Part of a small language model's weights: 10 heads of 32 (2 for keys and values), rotary positions.
Each number is 200 + 20 x the weight over its row's rms, rounded and kept within 0 to 999. Layers, rows and columns count from 0. The size before them is the row's rms in percent of the matrix's.

# gate: layer 3 MLP gate, 832x320, rms 0.0456, rows 76-104, columns 240-319
# up: layer 3 MLP up, 832x320, rms 0.044, rows 76-103, columns 240-319
# down: layer 3 MLP down (transposed), 832x320, rms 0.0369, rows 76-103, columns 240-319
gate76,098,176,185,202,193,189,177,189,178,232,208,225,218,210,215,227,219,222,191,251,196,205,188,223,204,166,217,203,181,195,199,191,185,179,220,173,204,145,196,187,167,212,198,202,221,203,203,193,200,216,195,188,213,166,184,189,223,223,192,221,195,211,196,181,210,206,170,230,173,164,198,161,218,215,172,202,232,171,195,209,178
up76,097,202,187,191,192,235,234,213,219,184,220,174,205,177,241,209,167,193,200,207,164,209,206,183,211,205,226,212,210,180,199,219,228,207,203,213,185,178,231,184,186,202,202,194,228,211,220,214,197,193,191,194,211,196,232,215,183,254,157,178,199,193,209,193,195,178,216,180,173,181,169,234,179,217,218,181,198,153,205,236,156
down76,097,193,160,232,225,216,229,177,205,215,225,212,209,182,215,200,190,166,234,225,221,219,184,243,208,217,182,218,194,174,174,219,206,236,186,194,181,194,212,210,199,230,221,199,187,220,219,198,220,169,204,218,179,134,211,215,215,186,227,177,190,172,209,223,203,158,203,178,213,202,177,187,193,201,184,202,174,194,211,197,146
gate77,095,184,181,217,185,202,210,203,174,182,217,202,238,186,199,198,200,195,212,221,165,151,200,178,179,188,170,208,192,181,172,213,196,189,191,193,165,195,194,214,171,229,186,212,216,171,230,171,213,208,176,197,204,166,213,216,211,195,206,182,175,192,195,182,217,164,209,174,183,215,186,176,204,195,197,244,246,187,178,235,227
up77,096,239,193,184,209,205,218,198,184,207,203,212,204,184,211,223,203,198,184,217,172,208,196,234,199,179,185,194,187,165,211,209,204,193,169,176,153,153,208,178,193,206,217,227,212,166,176,201,183,171,191,186,206,154,193,207,246,213,180,218,213,176,186,194,212,224,204,183,203,181,188,191,190,158,233,254,211,195,182,228,207
down77,095,192,220,231,208,236,187,176,150,204,201,151,215,202,185,220,188,222,160,158,202,169,207,167,171,199,194,214,205,258,197,197,197,193,237,192,198,159,193,203,185,196,185,170,184,190,227,213,171,203,205,192,187,187,192,169,166,177,228,215,183,206,166,184,218,230,212,198,182,196,219,200,215,223,189,205,244,200,211,201,195
gate78,099,190,189,196,219,187,205,172,245,225,204,202,231,193,228,188,193,206,185,201,209,217,202,182,204,220,209,194,175,191,187,160,174,220,228,188,167,222,164,214,184,203,200,239,213,218,188,207,199,218,166,235,194,218,211,210,181,209,175,199,197,197,212,200,217,194,207,221,196,237,216,212,190,212,207,205,214,170,172,187,213
up78,100,204,208,182,196,204,189,232,191,216,190,207,209,197,196,200,161,206,216,175,234,195,161,218,171,231,233,192,199,185,215,217,192,174,197,176,220,165,201,219,226,175,200,198,191,174,148,196,192,181,233,179,199,208,204,186,235,190,197,190,191,205,179,183,201,209,164,182,183,165,199,201,216,185,189,185,158,222,177,198,192
down78,093,212,185,215,229,226,180,217,189,185,205,176,207,224,207,250,193,181,182,199,193,170,163,190,179,238,186,208,207,190,225,215,216,198,173,230,200,188,221,183,214,238,232,197,151,225,173,214,197,147,216,177,180,186,200,207,233,173,197,189,208,191,221,215,193,169,195,201,187,179,184,195,189,216,194,233,188,219,218,196,211
gate79,098,217,184,201,210,196,185,207,188,193,221,230,191,193,182,211,187,191,205,191,198,181,213,180,203,202,212,207,173,217,223,232,225,169,226,198,220,193,174,236,189,207,206,216,188,160,182,158,155,200,182,188,199,213,206,192,194,198,220,184,190,217,217,217,181,163,207,202,200,202,204,224,200,200,201,164,212,193,185,232,209
up79,101,203,205,185,169,197,190,208,183,183,192,219,181,149,207,222,188,211,170,230,225,174,191,212,192,189,195,218,218,192,190,178,182,197,196,198,213,179,187,180,193,196,187,205,219,192,194,196,181,185,229,199,171,212,196,227,218,208,184,189,214,239,188,185,163,178,197,178,224,202,209,181,198,214,220,192,205,236,197,197,195
down79,100,222,203,230,205,181,186,219,206,199,195,202,190,195,173,151,217,193,216,209,197,190,178,196,211,248,192,240,231,200,172,208,163,187,159,213,195,208,215,203,183,219,193,204,222,181,219,208,193,206,196,214,195,211,210,220,164,223,188,188,217,207,191,195,193,232,181,200,216,178,198,214,195,233,214,180,211,176,180,202,218
gate80,098,180,196,195,187,203,226,166,244,219,198,168,224,205,201,220,217,182,217,177,237,221,204,218,200,222,211,156,215,187,186,224,200,166,151,147,197,219,228,230,194,210,181,241,208,212,206,216,223,192,184,160,201,170,193,203,207,190,198,183,194,200,211,205,156,203,194,215,183,173,234,210,188,214,193,199,192,168,233,200,185
up80,098,208,217,210,193,200,200,170,190,190,192,188,180,172,184,216,188,238,211,189,206,199,215,185,180,190,199,206,249,228,190,201,246,223,228,206,177,207,187,184,180,200,214,169,219,176,182,187,193,224,208,216,181,236,230,180,208,201,182,198,204,228,207,224,225,198,172,238,209,184,229,209,217,181,194,227,176,186,171,179,169
down80,099,186,200,207,178,200,222,147,204,221,223,211,216,203,188,191,191,238,218,146,191,245,204,183,173,170,221,214,216,249,214,203,230,201,178,178,198,193,216,193,207,234,168,178,197,216,173,182,199,181,187,179,217,176,207,184,219,207,153,210,213,214,203,180,208,207,168,181,214,215,189,190,205,184,198,182,161,187,206,157,172
gate81,090,201,205,218,186,211,168,171,186,186,182,227,167,197,159,202,195,171,242,209,209,233,189,179,203,234,185,179,225,188,166,188,164,184,184,184,224,213,186,211,214,201,204,197,185,215,221,208,183,177,158,236,204,222,183,191,224,219,193,226,199,215,208,192,187,196,189,223,180,216,202,188,181,229,190,199,236,204,160,195,188
up81,093,188,200,222,229,197,201,206,228,229,215,202,217,207,193,221,193,198,232,231,198,172,197,216,195,199,211,189,175,194,204,204,198,209,191,221,212,185,221,164,193,189,177,223,171,250,168,208,213,185,204,165,179,169,212,197,167,187,211,197,174,178,220,193,209,244,168,205,209,198,226,200,173,191,197,171,183,183,192,201,215
down81,096,190,214,168,189,209,206,217,178,162,200,204,194,186,192,201,179,172,196,229,210,238,212,183,189,204,223,181,175,172,220,215,199,197,209,204,198,206,220,180,194,183,198,199,155,181,163,222,179,180,212,218,231,205,219,198,207,200,201,173,181,149,191,187,208,237,193,194,219,171,201,236,193,198,210,176,198,208,185,224,208
gate82,104,200,180,203,159,201,189,221,236,213,195,217,200,195,180,205,208,194,234,210,220,223,207,202,214,198,216,180,209,219,188,210,198,193,157,182,207,205,207,207,186,219,222,209,193,150,197,217,198,216,199,196,200,183,198,223,179,190,197,205,192,161,223,218,235,194,191,202,187,189,200,211,168,187,184,175,222,229,186,202,198
up82,100,219,211,225,124,219,203,219,241,229,181,190,196,204,161,220,209,176,171,204,155,190,186,188,227,196,212,178,203,174,214,203,206,173,202,180,154,192,201,181,181,228,221,200,198,195,206,217,194,157,200,163,190,177,184,227,198,170,180,213,185,197,176,189,189,224,197,208,205,175,185,212,190,204,198,215,188,199,210,193,192
down82,101,223,230,211,178,225,190,208,203,199,213,190,212,204,190,180,191,196,206,195,203,179,206,207,214,213,179,214,200,156,252,197,174,150,203,194,180,183,179,192,194,222,209,195,192,166,223,195,216,207,182,171,219,190,203,207,171,191,187,175,171,181,196,215,199,241,215,228,226,190,196,238,214,182,212,201,229,217,199,246,180
gate83,092,214,201,178,158,256,198,216,213,219,196,190,165,219,202,225,208,183,247,234,183,239,243,219,194,211,200,204,177,212,200,210,194,218,169,196,195,200,224,190,222,198,212,170,192,182,190,225,219,199,232,202,189,213,185,203,216,171,205,212,194,213,213,201,188,204,196,204,195,198,211,224,201,172,198,192,207,193,195,222,220
up83,096,188,205,253,207,161,235,207,200,166,196,212,237,194,178,231,188,215,206,212,195,218,203,182,175,195,197,193,209,198,217,180,213,191,200,184,187,182,225,206,167,213,201,197,253,194,192,170,206,237,165,141,197,186,190,177,215,208,176,210,246,176,204,219,247,192,217,189,174,197,196,201,211,222,189,193,208,198,192,217,219
down83,095,176,215,191,206,162,193,186,192,211,193,233,184,224,202,240,195,176,225,197,205,199,219,214,203,195,170,191,197,221,224,170,209,184,215,241,204,185,194,190,200,246,213,159,213,197,180,246,211,216,193,223,156,223,169,199,189,208,191,207,208,193,206,223,232,178,208,192,189,167,183,220,206,211,198,197,162,196,169,192,215
gate84,098,185,185,175,194,208,199,192,172,227,214,203,215,193,208,196,223,180,201,213,195,150,206,185,227,190,197,208,199,207,177,162,196,243,181,181,220,173,183,210,205,167,190,220,202,196,183,217,227,205,234,241,169,207,220,216,190,167,213,222,197,188,223,187,209,230,193,202,169,200,173,216,211,188,227,215,168,242,209,171,194
up84,094,207,211,223,206,196,219,207,233,205,209,162,223,185,203,204,236,197,227,172,196,220,196,176,198,196,227,199,207,202,215,194,169,216,225,237,232,225,195,209,186,255,185,206,167,209,177,181,185,207,203,198,179,206,208,172,192,210,206,206,209,151,200,177,195,209,208,213,237,208,205,209,186,156,194,209,191,215,212,177,221
down84,095,179,210,217,210,194,207,229,185,250,168,173,203,203,206,178,225,182,210,203,193,204,183,194,206,227,160,202,177,214,215,172,187,210,193,160,227,177,185,228,186,199,183,192,181,216,233,191,191,191,177,213,213,206,204,187,199,217,222,204,219,199,198,187,180,205,171,236,202,177,177,178,232,185,186,205,185,190,205,155,219
gate85,097,195,187,199,158,207,185,200,190,217,192,183,194,242,194,177,210,178,229,188,220,222,212,189,209,203,185,212,221,222,217,180,207,222,214,145,210,217,201,210,212,205,195,205,198,216,216,184,178,211,208,202,174,223,197,226,177,226,194,197,215,200,205,177,193,204,184,187,213,177,189,188,210,176,223,211,180,197,213,262,153
up85,093,218,189,204,176,189,197,173,210,190,182,161,194,180,204,204,205,179,201,159,219,208,178,205,176,198,204,218,208,203,219,172,211,203,206,218,187,214,204,204,181,184,232,207,191,198,232,200,221,219,154,204,203,191,187,201,196,183,230,198,208,164,166,203,250,199,232,230,215,230,219,193,230,225,172,215,188,198,171,212,231
down85,097,220,179,167,170,247,224,226,190,190,168,201,191,177,195,210,200,239,213,201,222,198,199,192,189,237,194,216,222,232,203,158,207,197,197,195,195,215,199,248,211,166,198,182,232,171,224,197,171,188,183,212,155,195,181,179,208,185,222,188,184,165,160,199,208,192,200,199,234,184,229,223,188,213,158,213,222,192,163,180,206
gate86,101,197,185,199,175,178,239,191,185,202,203,213,263,200,196,231,172,184,233,228,206,210,168,201,221,203,192,179,206,207,211,197,172,195,172,194,213,193,222,230,190,198,226,198,198,191,197,216,187,197,176,194,188,194,225,196,224,203,209,186,213,173,177,156,219,176,193,199,207,204,170,197,194,201,188,235,220,223,214,207,199
up86,099,233,233,194,205,199,202,212,203,180,178,217,241,188,185,221,181,220,186,223,171,216,178,186,210,213,202,197,164,196,175,232,189,215,198,202,229,165,208,198,215,190,200,190,178,206,190,192,191,200,196,226,166,188,190,191,219,190,215,163,186,214,191,216,202,192,208,180,203,219,183,178,185,211,213,206,200,216,208,201,188
down86,101,203,200,244,195,172,196,202,217,179,172,229,234,178,180,206,179,206,175,194,188,214,193,209,215,217,195,210,153,177,197,224,204,202,222,182,210,187,201,198,202,236,185,214,206,213,192,189,196,199,194,204,161,218,205,205,216,195,206,211,169,209,205,223,203,189,190,207,201,222,179,188,165,205,215,215,193,205,231,230,193
gate87,096,194,185,186,233,181,201,206,226,236,227,196,178,188,198,240,192,157,201,199,219,210,183,200,206,236,209,208,173,216,227,170,190,207,158,168,183,201,212,180,191,240,226,190,156,180,174,191,195,186,210,198,184,173,201,203,232,199,188,246,233,212,223,220,215,181,173,219,234,204,197,204,153,189,218,174,181,195,197,189,153
up87,096,250,166,184,193,197,162,225,177,211,196,185,223,172,236,173,216,188,197,190,194,215,207,189,219,197,241,204,196,188,169,182,225,199,223,207,186,207,206,202,194,195,181,211,200,230,190,168,192,194,230,188,181,181,201,184,189,190,219,207,205,217,200,214,182,185,166,205,158,170,206,234,239,190,206,223,232,171,207,222,220
down87,099,245,188,204,189,177,207,216,213,181,190,207,210,162,216,187,207,216,182,229,200,209,218,191,188,223,198,226,180,216,197,168,209,205,221,204,213,221,180,196,179,208,196,200,220,219,197,166,184,187,192,223,174,208,165,204,223,180,164,212,196,216,191,212,167,253,176,191,171,163,213,204,209,188,190,208,204,206,184,220,172
gate88,100,192,186,188,187,172,197,171,191,202,202,209,174,202,183,163,211,183,205,192,211,216,245,189,163,164,193,211,189,183,193,216,186,164,169,223,201,207,199,186,200,238,177,208,228,190,166,197,172,175,220,181,173,210,223,210,188,217,180,177,189,193,183,206,168,154,198,220,188,233,204,179,180,183,192,189,223,219,199,207,167
up88,102,179,184,197,179,200,221,207,209,208,166,232,150,207,195,200,192,218,201,193,210,269,200,204,152,192,216,209,227,236,183,174,164,185,197,200,204,220,186,165,177,231,208,165,192,206,196,218,199,207,198,214,194,171,227,253,209,204,171,216,180,215,212,166,202,225,227,177,178,223,206,226,178,212,233,194,185,189,200,204,197
down88,100,198,196,244,164,213,200,192,170,202,157,191,152,230,222,200,176,187,201,192,192,223,186,211,158,200,239,218,223,223,202,187,156,191,190,197,214,231,197,163,201,235,168,178,201,200,170,207,157,214,193,196,223,175,195,219,221,168,186,194,175,215,222,194,194,189,211,206,194,208,206,209,190,210,184,243,177,168,213,206,206
gate89,106,199,180,227,183,194,151,186,204,180,211,212,200,240,206,199,172,207,206,204,206,221,198,198,203,205,226,215,230,213,224,231,195,216,157,199,202,209,199,219,144,215,178,200,190,211,204,190,216,175,146,198,219,184,163,179,168,202,189,200,175,205,193,195,196,237,170,200,210,214,190,204,185,201,187,229,217,190,200,201,168
up89,107,199,205,199,214,174,188,212,223,229,211,136,180,208,209,213,170,187,243,198,175,206,187,184,225,222,190,186,197,218,180,236,197,235,216,220,172,238,190,220,215,189,190,174,196,230,169,216,211,184,213,161,223,188,208,182,213,210,160,201,195,197,211,230,197,205,213,196,174,152,232,182,201,209,198,192,210,190,193,199,230
down89,106,212,162,209,228,202,180,231,184,183,212,205,152,195,204,196,183,203,182,195,178,187,193,172,208,208,187,187,196,224,184,212,222,219,203,199,200,191,194,218,214,144,212,181,223,205,184,230,183,234,228,185,181,198,206,217,229,222,213,190,189,208,189,234,215,167,197,169,210,194,221,204,190,199,237,139,195,181,183,188,213
gate90,092,183,224,223,191,224,161,178,186,188,201,182,200,205,222,193,197,189,201,160,206,198,220,201,161,192,190,173,157,201,196,180,170,170,196,212,219,163,203,201,179,194,197,205,187,203,251,203,196,207,215,183,188,198,208,186,190,221,220,218,215,204,184,225,176,187,216,222,185,220,263,243,184,216,166,207,204,165,204,211,219
up90,095,203,197,199,168,210,241,247,211,215,185,199,169,188,228,200,192,188,178,204,195,209,206,187,261,222,222,221,197,245,192,187,206,191,187,213,170,235,192,198,228,188,191,194,168,208,180,213,200,199,185,214,219,230,186,208,192,174,154,211,187,218,233,183,202,217,189,210,191,215,174,212,243,225,207,192,212,212,178,236,195
down90,097,245,212,198,186,188,232,241,195,210,201,216,168,193,199,192,189,218,199,219,187,198,187,221,194,199,200,185,194,173,182,219,186,205,179,185,197,193,226,207,212,199,208,179,201,210,195,229,222,202,154,215,233,191,203,233,182,205,159,210,187,206,242,172,172,202,212,180,203,218,201,195,205,194,211,178,181,177,204,231,212
gate91,095,212,153,216,205,171,191,174,193,209,222,234,209,169,183,209,177,162,169,198,231,213,172,175,216,201,183,184,197,170,175,221,191,207,225,197,184,214,158,175,198,243,184,239,224,189,210,186,237,194,184,221,185,230,217,190,218,204,193,215,209,162,177,155,190,176,198,202,193,233,194,178,186,202,210,190,169,208,208,188,214
up91,098,179,230,191,183,219,240,205,179,230,166,185,169,205,161,242,187,186,220,207,176,179,166,193,215,250,223,212,204,215,226,166,197,183,157,183,222,188,243,243,185,187,197,195,187,221,208,194,210,214,152,175,204,172,200,209,208,223,180,198,195,170,188,205,228,180,162,211,195,187,201,179,196,202,207,190,222,206,217,198,161
down91,099,213,219,196,192,229,195,209,207,193,184,189,169,173,211,188,191,199,214,233,192,197,212,208,211,204,203,213,222,237,212,198,184,219,192,187,236,204,249,207,210,182,223,201,174,181,212,221,212,252,201,190,199,223,202,188,232,170,172,196,192,188,209,200,227,188,189,213,200,199,227,228,238,171,184,211,223,197,199,188,204
gate92,102,169,184,183,198,204,195,184,197,218,243,206,188,197,217,166,192,184,192,178,216,241,246,206,219,171,195,238,177,214,221,207,196,222,203,210,181,193,189,197,224,228,194,240,194,210,194,191,209,219,214,233,176,202,167,200,206,228,181,193,230,186,222,192,232,201,204,200,170,211,218,163,189,206,184,184,226,217,203,211,218
up92,100,214,168,216,175,217,215,181,188,215,195,181,227,227,165,194,203,170,205,207,205,158,206,190,204,185,213,217,188,197,227,182,164,206,185,202,236,219,126,209,196,186,187,180,215,169,184,175,245,211,226,190,208,186,179,216,204,213,193,196,199,202,194,225,184,201,197,208,211,223,210,215,223,223,189,195,221,249,219,200,226
down92,099,197,224,154,211,210,230,203,172,210,223,172,204,208,218,185,199,213,167,175,197,159,256,204,213,228,160,205,203,218,207,175,178,244,204,224,217,210,173,204,151,224,177,181,208,200,188,167,247,200,214,185,200,182,192,202,201,226,213,211,182,182,221,170,183,223,221,214,211,223,212,210,241,191,222,231,221,216,187,196,234
gate93,099,190,172,212,191,159,229,187,226,183,185,184,238,205,189,199,228,215,241,192,201,225,226,199,191,187,204,191,202,225,191,191,194,228,163,204,191,199,181,219,183,214,209,170,181,188,196,219,188,210,205,209,222,161,230,195,155,231,230,178,193,188,182,197,242,210,189,202,192,196,211,199,205,215,174,206,194,186,197,202,192
up93,100,219,202,194,213,171,201,178,179,209,192,203,194,206,205,208,192,180,220,226,184,221,170,203,213,242,141,193,230,220,228,201,222,197,200,190,205,206,162,182,210,216,213,191,243,199,198,206,177,224,197,207,208,196,159,168,199,199,188,213,195,244,195,242,198,229,183,191,206,195,205,186,192,166,227,174,215,217,234,189,190
down93,099,213,202,202,209,186,226,185,205,194,246,205,198,190,171,188,201,230,203,238,212,229,163,202,195,196,207,206,179,203,195,216,239,184,180,191,208,206,206,203,212,202,198,168,203,232,202,210,187,176,197,177,178,197,199,168,206,173,203,216,198,171,211,200,195,250,187,213,193,224,205,233,193,217,223,198,216,213,186,175,189
gate94,089,198,197,221,192,220,241,177,223,174,204,198,203,203,191,204,189,199,208,202,213,180,222,215,194,205,196,216,168,207,203,236,196,199,192,202,190,219,175,192,215,202,235,226,220,206,194,224,226,186,191,204,184,179,171,233,224,212,199,195,200,185,187,206,195,220,187,236,210,219,174,219,175,234,177,224,197,203,196,208,214
up94,092,203,211,244,197,158,215,189,182,189,239,188,238,203,206,184,210,210,211,170,239,217,223,185,168,189,195,202,197,231,231,226,195,193,167,188,182,192,183,184,176,173,215,219,208,196,230,168,161,182,172,215,185,199,226,195,186,199,185,197,232,141,205,186,222,240,161,174,203,189,194,223,177,182,191,171,224,199,188,203,205
down94,095,186,225,220,197,236,187,198,213,211,202,178,192,213,197,182,186,209,244,184,214,196,226,218,158,187,171,170,195,183,232,231,198,181,217,210,218,185,185,211,195,160,217,192,204,186,233,203,190,154,174,201,245,198,225,209,220,224,227,207,181,189,208,217,220,174,195,220,193,214,190,220,190,175,227,219,200,221,195,172,217
gate95,104,203,218,182,165,204,216,206,186,228,155,223,222,207,205,216,203,224,200,187,196,229,185,227,176,194,204,191,192,209,196,224,225,199,218,205,176,188,204,220,152,226,197,204,211,197,217,191,210,175,209,179,219,204,198,210,186,212,185,233,227,207,193,198,181,200,182,208,195,194,224,161,173,205,173,250,174,213,224,208,207
up95,104,203,189,193,211,206,238,185,211,214,227,226,225,192,218,228,213,218,177,174,176,209,203,220,192,184,172,170,192,185,177,187,208,210,189,221,164,193,198,215,228,196,227,197,200,182,220,203,217,239,181,223,176,188,209,207,231,196,204,177,225,199,181,197,188,250,195,211,205,224,223,188,204,186,187,189,258,201,207,206,196
down95,103,215,168,207,217,219,204,168,214,167,219,203,213,196,238,209,190,272,173,217,185,227,205,225,183,193,226,191,198,197,198,209,204,198,206,214,167,192,179,197,219,220,212,161,210,197,210,185,226,217,152,236,218,213,187,183,203,219,227,182,204,192,205,181,165,231,169,184,222,231,208,198,205,215,209,172,241,216,220,189,199
gate96,106,202,198,216,209,192,228,207,179,198,228,183,233,223,198,170,206,179,177,189,210,238,241,189,227,194,218,211,186,157,194,200,154,207,168,229,203,205,210,232,162,198,170,232,197,174,160,245,213,183,167,194,190,152,179,206,188,202,204,210,201,185,209,193,231,196,213,210,179,230,176,174,177,216,169,183,225,169,190,188,189
up96,103,211,211,192,178,224,187,192,190,206,166,195,197,222,206,203,192,197,202,218,178,211,146,198,202,179,187,173,183,203,215,238,201,194,206,198,190,196,237,224,189,193,217,211,238,221,185,226,211,169,222,193,173,189,195,181,206,203,227,196,209,246,208,217,206,195,198,220,180,185,184,194,161,161,174,207,194,231,199,237,197
down96,104,207,178,231,185,196,196,211,187,194,200,182,191,190,165,222,206,206,227,214,213,210,172,193,231,185,193,202,210,224,180,184,221,209,201,203,223,207,228,219,192,221,216,214,222,199,182,240,208,195,198,201,253,200,162,198,229,193,191,186,189,185,220,201,197,176,206,209,175,214,205,223,157,201,169,192,189,206,208,246,183
gate97,103,209,194,225,191,232,223,172,208,247,211,223,158,218,203,234,198,177,191,202,227,205,182,194,198,217,211,243,219,169,247,192,206,193,177,176,173,173,225,217,219,207,207,215,190,191,209,228,217,152,155,228,176,190,205,174,208,212,216,206,183,188,217,162,195,190,220,186,215,204,152,209,190,160,181,208,212,206,169,185,201
up97,098,193,192,175,187,235,208,219,205,229,219,210,182,193,227,226,228,197,205,165,188,166,183,216,178,202,237,203,161,160,217,182,233,180,221,167,186,197,226,193,198,179,231,177,227,179,221,211,200,188,161,193,200,202,183,172,197,198,183,176,198,167,179,179,194,205,203,232,182,183,189,212,189,222,178,190,185,192,178,164,205
down97,098,190,207,211,171,242,211,226,175,202,202,201,192,207,220,244,202,189,219,185,198,203,169,210,200,225,207,210,178,202,240,169,191,190,216,208,209,196,207,215,205,201,207,154,217,197,188,173,229,182,165,192,190,194,196,219,162,190,206,187,214,175,185,175,201,222,185,154,202,200,169,231,227,206,186,181,212,207,201,203,221
gate98,099,227,186,169,191,240,228,185,205,190,219,193,210,188,186,200,174,167,227,207,230,207,229,188,195,190,178,229,159,207,176,215,192,207,170,186,176,162,188,199,235,185,209,176,180,185,177,198,187,194,218,176,209,233,235,208,196,202,251,217,212,187,162,187,177,186,176,208,227,203,184,221,207,186,227,194,199,207,199,235,189
up98,099,229,180,221,203,202,168,199,242,214,201,183,198,197,223,147,207,167,206,203,209,232,198,198,192,196,192,194,200,210,172,206,188,176,250,188,167,223,184,181,196,194,234,193,236,174,198,191,188,210,218,235,191,186,222,197,201,230,169,192,187,185,183,192,221,184,182,205,200,229,213,196,203,162,227,212,250,217,169,204,224
down98,098,208,189,203,261,228,190,203,213,169,169,209,206,203,177,173,210,168,181,228,204,217,194,187,192,186,142,187,225,203,178,191,214,171,209,189,175,221,223,216,199,182,221,180,238,177,205,191,229,219,214,223,171,210,208,183,205,208,156,184,194,193,213,182,205,179,164,176,195,227,214,193,194,202,193,223,233,215,186,174,211
gate99,102,188,192,230,218,211,216,182,180,187,194,229,218,203,225,216,216,222,205,173,205,214,204,177,173,141,182,232,217,190,211,220,212,186,220,202,178,208,218,210,204,203,197,215,203,184,207,193,181,207,165,216,225,189,235,200,179,235,227,205,210,212,193,198,186,176,201,200,205,201,167,202,160,235,170,214,213,231,181,190,207
up99,103,173,205,199,213,189,212,170,206,238,203,192,223,187,236,214,205,229,191,187,201,194,213,198,185,162,205,202,193,223,216,218,194,208,223,222,183,201,209,201,208,203,169,201,179,193,203,195,210,239,197,218,190,153,186,227,226,192,213,186,183,200,214,175,169,204,199,224,220,213,262,226,170,198,194,196,170,201,216,219,190
down99,103,170,202,198,179,196,180,190,214,222,197,213,225,220,222,228,183,211,192,210,207,212,198,200,214,159,221,203,224,207,210,215,193,202,200,201,201,191,197,222,200,186,195,197,211,200,212,186,214,211,205,201,227,162,226,214,214,227,191,169,197,192,205,172,191,245,180,169,230,209,204,194,157,204,214,186,213,210,216,218,260
gate100,100,192,216,247,227,211,246,176,194,231,199,239,146,221,211,191,219,223,215,179,170,209,198,172,201,182,170,170,161,197,168,231,208,211,189,178,200,174,205,186,234,224,215,218,215,228,208,190,195,195,217,195,183,200,193,201,190,203,193,235,191,182,173,197,197,181,202,216,202,215,201,192,207,194,226,254,163,168,202,203,221
up100,102,154,200,185,216,222,204,186,177,208,206,196,192,206,214,193,207,210,178,214,207,192,198,238,183,213,201,195,226,206,204,197,195,189,191,190,204,201,234,198,185,221,193,210,172,207,211,196,185,208,252,194,190,201,153,239,190,226,217,189,202,185,192,237,207,192,220,255,181,202,184,202,190,216,200,186,199,188,197,249,194
down100,101,177,185,221,195,203,193,177,208,211,197,180,217,213,226,181,202,197,173,203,190,202,213,189,217,218,187,192,227,198,174,219,194,198,174,208,190,182,224,203,183,184,191,183,181,232,217,189,193,179,223,173,181,171,183,222,171,206,213,179,202,193,227,230,221,191,240,230,201,222,190,214,196,223,218,191,193,190,213,232,200
gate101,101,190,162,219,159,171,226,205,191,200,212,201,225,214,218,197,180,215,223,170,184,204,203,195,193,224,176,208,220,176,206,184,198,182,229,202,208,225,186,161,194,201,195,186,175,214,196,201,220,198,202,177,215,202,200,235,201,230,182,230,164,192,204,193,224,223,172,178,228,168,177,178,200,208,159,224,212,190,180,194,189
up101,101,199,234,199,225,229,216,227,193,231,209,192,181,176,192,212,247,150,208,228,196,189,173,210,211,213,176,167,213,190,189,185,177,227,215,215,222,227,192,189,190,197,171,204,180,231,191,185,216,172,209,193,146,212,186,222,191,165,242,194,206,183,184,196,157,174,215,168,204,213,199,188,194,201,163,188,207,233,199,229,193
down101,102,170,197,225,214,176,225,203,211,203,196,200,209,196,200,210,224,192,201,193,222,197,183,190,210,215,187,219,215,210,188,184,181,210,188,188,214,222,220,199,203,194,193,226,194,212,178,181,218,198,182,226,171,177,177,208,226,216,219,216,179,220,202,219,195,198,177,180,218,202,188,191,191,234,197,146,201,215,202,195,180
gate102,101,167,226,211,185,232,184,155,199,200,166,194,200,169,199,225,202,229,213,151,200,197,217,199,192,221,197,226,172,186,207,198,201,196,210,214,214,218,171,200,166,187,231,230,189,175,181,224,195,210,203,216,191,205,175,174,202,209,220,202,223,182,240,189,192,197,189,187,169,201,202,161,183,204,155,188,187,172,193,209,192
up102,098,188,220,217,215,192,211,209,168,197,204,217,224,184,213,206,232,205,225,183,203,186,192,230,224,216,251,190,184,192,188,241,182,217,203,236,166,199,249,190,180,187,194,214,235,221,210,205,212,177,157,208,204,170,197,235,203,230,213,182,207,221,217,213,185,193,181,225,194,226,212,187,226,212,207,198,232,190,209,197,196
down102,102,171,206,221,200,205,225,225,180,180,209,224,168,183,202,231,219,196,231,232,216,224,193,189,225,220,231,183,213,195,201,186,190,198,193,245,186,225,221,161,195,188,212,200,225,194,205,162,225,185,193,263,225,216,215,197,214,190,197,212,173,202,169,187,189,209,226,230,200,179,193,193,200,191,211,197,204,205,215,163,180
gate103,092,199,173,201,178,195,225,185,185,199,188,205,189,229,188,170,169,175,191,173,161,233,206,220,189,196,175,180,206,218,176,211,178,190,215,202,209,177,205,172,228,196,151,236,221,182,211,236,217,237,206,190,158,209,185,221,184,193,186,211,207,176,196,161,187,196,164,204,219,195,180,172,193,220,184,229,205,213,218,176,205
up103,095,183,192,225,204,198,231,149,194,179,197,210,167,195,167,174,194,198,233,187,174,173,163,203,206,228,200,209,212,229,210,197,180,190,188,206,222,214,201,192,193,225,178,191,195,207,208,227,184,221,181,195,213,206,190,199,235,219,198,206,227,191,174,229,177,203,175,201,192,243,174,195,215,210,226,209,205,224,216,189,197
down103,093,195,208,216,196,186,189,175,174,220,167,190,192,210,201,210,231,215,212,205,194,199,182,193,216,241,219,207,184,216,197,175,205,199,205,176,186,214,173,205,204,245,188,188,198,225,192,206,202,179,174,225,187,213,196,192,229,195,201,207,207,188,199,186,215,185,200,192,208,219,207,176,233,202,210,201,203,221,215,192,188
gate104,098,193,209,226,186,209,183,208,207,212,181,197,238,203,211,166,216,190,216,198,222,214,192,210,175,225,175,211,241,204,196,211,191,165,160,189,196,179,207,183,164,214,173,178,238,195,214,230,186,178,188,206,160,237,168,231,204,217,211,246,187,187,191,216,182,182,194,210,174,215,206,196,194,203,160,205,199,180,189,211,252